config = dict(
    n_head=4,
    n_kv_head=4,
    d_mlp=512,
    norm_place='pre',
    norm_eps=1e-06,
    positions='learned',
    parallel_block=False,
    init='normal',
    init_std_qkv=0.0399,
    init_std_up=0.0399,
    init_std_down=0.00364,
    optimizer='adamw',
    lr_head=0.00792,
    schedule='wsd',
    dataset='wikipedia_en',
)
Each number is 128 + 32 x the weight over the matrix's rms, rounded and kept within 0 to 255. Layers, rows and columns count from 0.

# layer 5 MLP down (transposed), 512x128, rms 0.123, rows 252-262, columns 0-63
[[155 122 126  91  73  99 114 152 115 121 197 151 144 115 115 133  95 169  88 134 162 103  80 176  99 139 123 129 119  74 104 212  91 142 169 146 162 132 106 123 137 155 137 143 144 108  60 140  93 108  78 131 112 167 159  93 171 146 133 151 135 105 126 208]
 [169  86 130 133  91 131 134 140 168  83 168 142 130 112 140  96 127  89 149 120 128  85 112 156  83 144 138 114 120 100 160 124 148 168 131 172 138  78 132 156  91 157 146 148 123  48 145  99 143 155 180 144 142 123 126  95 129 141 157 134 173 141 158  79]
 [144 153 136 115 162 107 133 165 107 168 149  95  95  82 116 108 124 110 132 120 119 129 121  67 107 101 101 155 133  90 121 145 113 160 141 125 172 149 192 159  54 130  98 155 170  73 134 179  86 156 143 115  81 135 107 165 145 136 142 133 145 161 108 152]
 [121  73 205 160 105 111 132 119  90 116 111 129 161 130 178 160 102 121 157 105 111 156 131  65  46  98 214 154 122 179 166  96 119 121 172 162 121 103 125 150  95  74 139 124 150 143 147 104 193  95 155 117 123 140 175 139 115 172 133 154  85  77 166 155]
 [148 123 161 122 158 114 146 139 110  99 131  92 124 152 113 145 142 130 133 116 129 158 128 110 132 113 122 156 162 116 131 169 126 158 124 145 127  85 138 144  96 172 155 133 124 145 127 115 152 111 124 112 135 142 129 107 131 157 117 149 143 107 134 147]
 [131 177 100 149  70 132 107  97 151  98 125 151 152  95 132  69 114 162 127 110 145 145 120 131 111 124  78 155 136 122 157 118 101 243 137  95 126 143 111 108 131 157 147 134 109  88 130  81  96 107 110 107 129 112 142 128 143 150  87 148 161 106 121 105]
 [ 95 149 134  83 139 152  52  90 111  90 125 140 200 196 150 127 152 163 103 138 112  81 124  97  94 159 151 132 135  70 134 141 132 118 153 110 122 141 123 136  76 170 113 130 136 107 137 124 129 170 140 100  84 103 107 120  91 171 164  74 114 141  59 155]
 [124 162 132  95  84 129  66  65  99 172 182 155 175 142 122  91 129 129 114 108 148 102 118  33  92 146 121 131 137 139 112 115 140 145  97 152 114 148 140 152 133 175 103  84  97 156 203  93 185  85  82 196 148 142 104 223 142 165 162 135 106 137 133  90]
 [164 129  93  94 166 128 115 100 100 174 177  98 112  28  93 145 148  84 112 139 191 161  89 116 174 127 108 138 118  93 186 145 108 103 140 100 148 142 111 140 100  92 135 128  83  67  87 150 139 171 145 203 160 108 160 115 104 143 110 143 196  89 114 121]
 [ 85 118 129 184 155 163 145 154  71 195  97 126 193 127 164 118 136 143 166 133 166 103 104  79  63 174 193 104 181  81 126 150 171  96 165 137 121 159 128 115  95  88 137 199  98  46 148 107 146 116 123 141 196 113 147 208 170  96  59 216 167  53 106 150]
 [184  92 161 147 119 107 163 117 128 208 104  81 109 124 135  89 117 135 175 153 121 145 109  78  95  92 109 146 192 113 151  89 121 122 151 143 157 145 170 148 116  99 119 103 136  94 156 109  96 159 128 189 140 130 132 128  97 120 133 156  85 116 178 113]]
# layer 5 MLP up, 512x128, rms 0.149, rows 253-262, columns 0-63
[[111 118 151 133 108 155 132 129  92 166  99 142 166 125 116 124 121  78  85 137 108 133  66 107 122 110 134 168 162 150 137  94 145 136 123 192 120 101 157 163 119 119 189  70 148 140 106 123 148 183 157 125 131 133 154 188 121 136 171 147 175 195 194 164]
 [166 110  90 174 147  75  85 187 101  84 112  69 106 151 147 137 120 143  96 166 140 107 110  70 144  98  77 150  98  88 123 146 105  96  92 110 146 102 139 130 149 174 138 145 121 154  85 117 126 118 105 130 131 104  68 141 120 134  85 125 121 127 130 117]
 [119 159 115 178  96 133 174  98  95 134  98 121 156  79 115 122 132 142 134 166 118 131 130  81 123 123 111 150  78 141 176 158 105 106  92 100 108 118 159 113 142 135 140 147 132 198  60 113 182 149  94 171 145 103  86 171 190 156 144 144 101 127 223 146]
 [140 102 173 152 147 128 129 157  91 110  91  78  83 122 141 160 118 115  99 149 120 127 130 114  92 101  82 160 138  66  39 127 164 105  96 134 145  99 101 136 132 155 122 113 117 124  71 119 129 172 103 133 101 129 104 112 121 107 119 158 161 154 124 164]
 [140 138 139 137 122 143 124  99  84 104  88 142 164 112 144 104 112  74  47 122 120 116 129 140  88 138 157 158 182 143 113 158 122 128 129 108 129  89 168  96 135 126 161 114 186 142  93 118 175 144 139 108 106 135 128 153 181 148 125 134 142 124 179 128]
 [144 142 123 104 140 156 150 129 136 152 115 148 113 120 160 165 103 165  89 110 129 149  91 105 182  53 110 124  94 128 135 103 171 144 143 128 122 110 136 192  95  66 129  78 154 123 139 170 125 114 164 124 131 105 106  78  93  75 117 114 130  97 123 180]
 [157 198 122 110 132 103  89 106 129 104 168 125  63 130 151 147 127 100  82 120  91 139  58  89  71  37 101 123 137 122 133 112 144 142 134 175 126 121 128 160 111 160  73 132  76 119 158 142 118 144 116  88 105 145 117  97 163  82 145 111 138 127  80 144]
 [ 77 162 117 136 106 100  50 170  78 123 111  99 113 193 106 120 117 163 122 142  69 146  95 113  64 122 115 146 109 157 173 165 145 107 161 161 139  97 124 161 120 128 145 147 115 134 143 131 133 164 133 168 133 101  70 144 163 204 126 109 136 133 124 135]
 [ 94 186  96 173 153 119 146  92  91 108  62 138 145 127 132 124 139 142 119 137  59 116 114  94  89 158 105 138  96 154 120 140 113  98 118 154 129 117  94  86 153 125 173 109  94 108 119 113 159 147 147 124 169 139  30 133 160 148 149 113  98  78 143 138]
 [205 124  66 134 124 145 139 180 117 117 139  87 141 190 162 119 105 138 121 156 134 147 152 172 101 121  61 134 160 130 112 131 111 111 161 127  59 145 121 149 170  93 162 141 101 138 182 109 118 141 124 109  83  76  88  85 121 149 135 186  87 213 126 107]]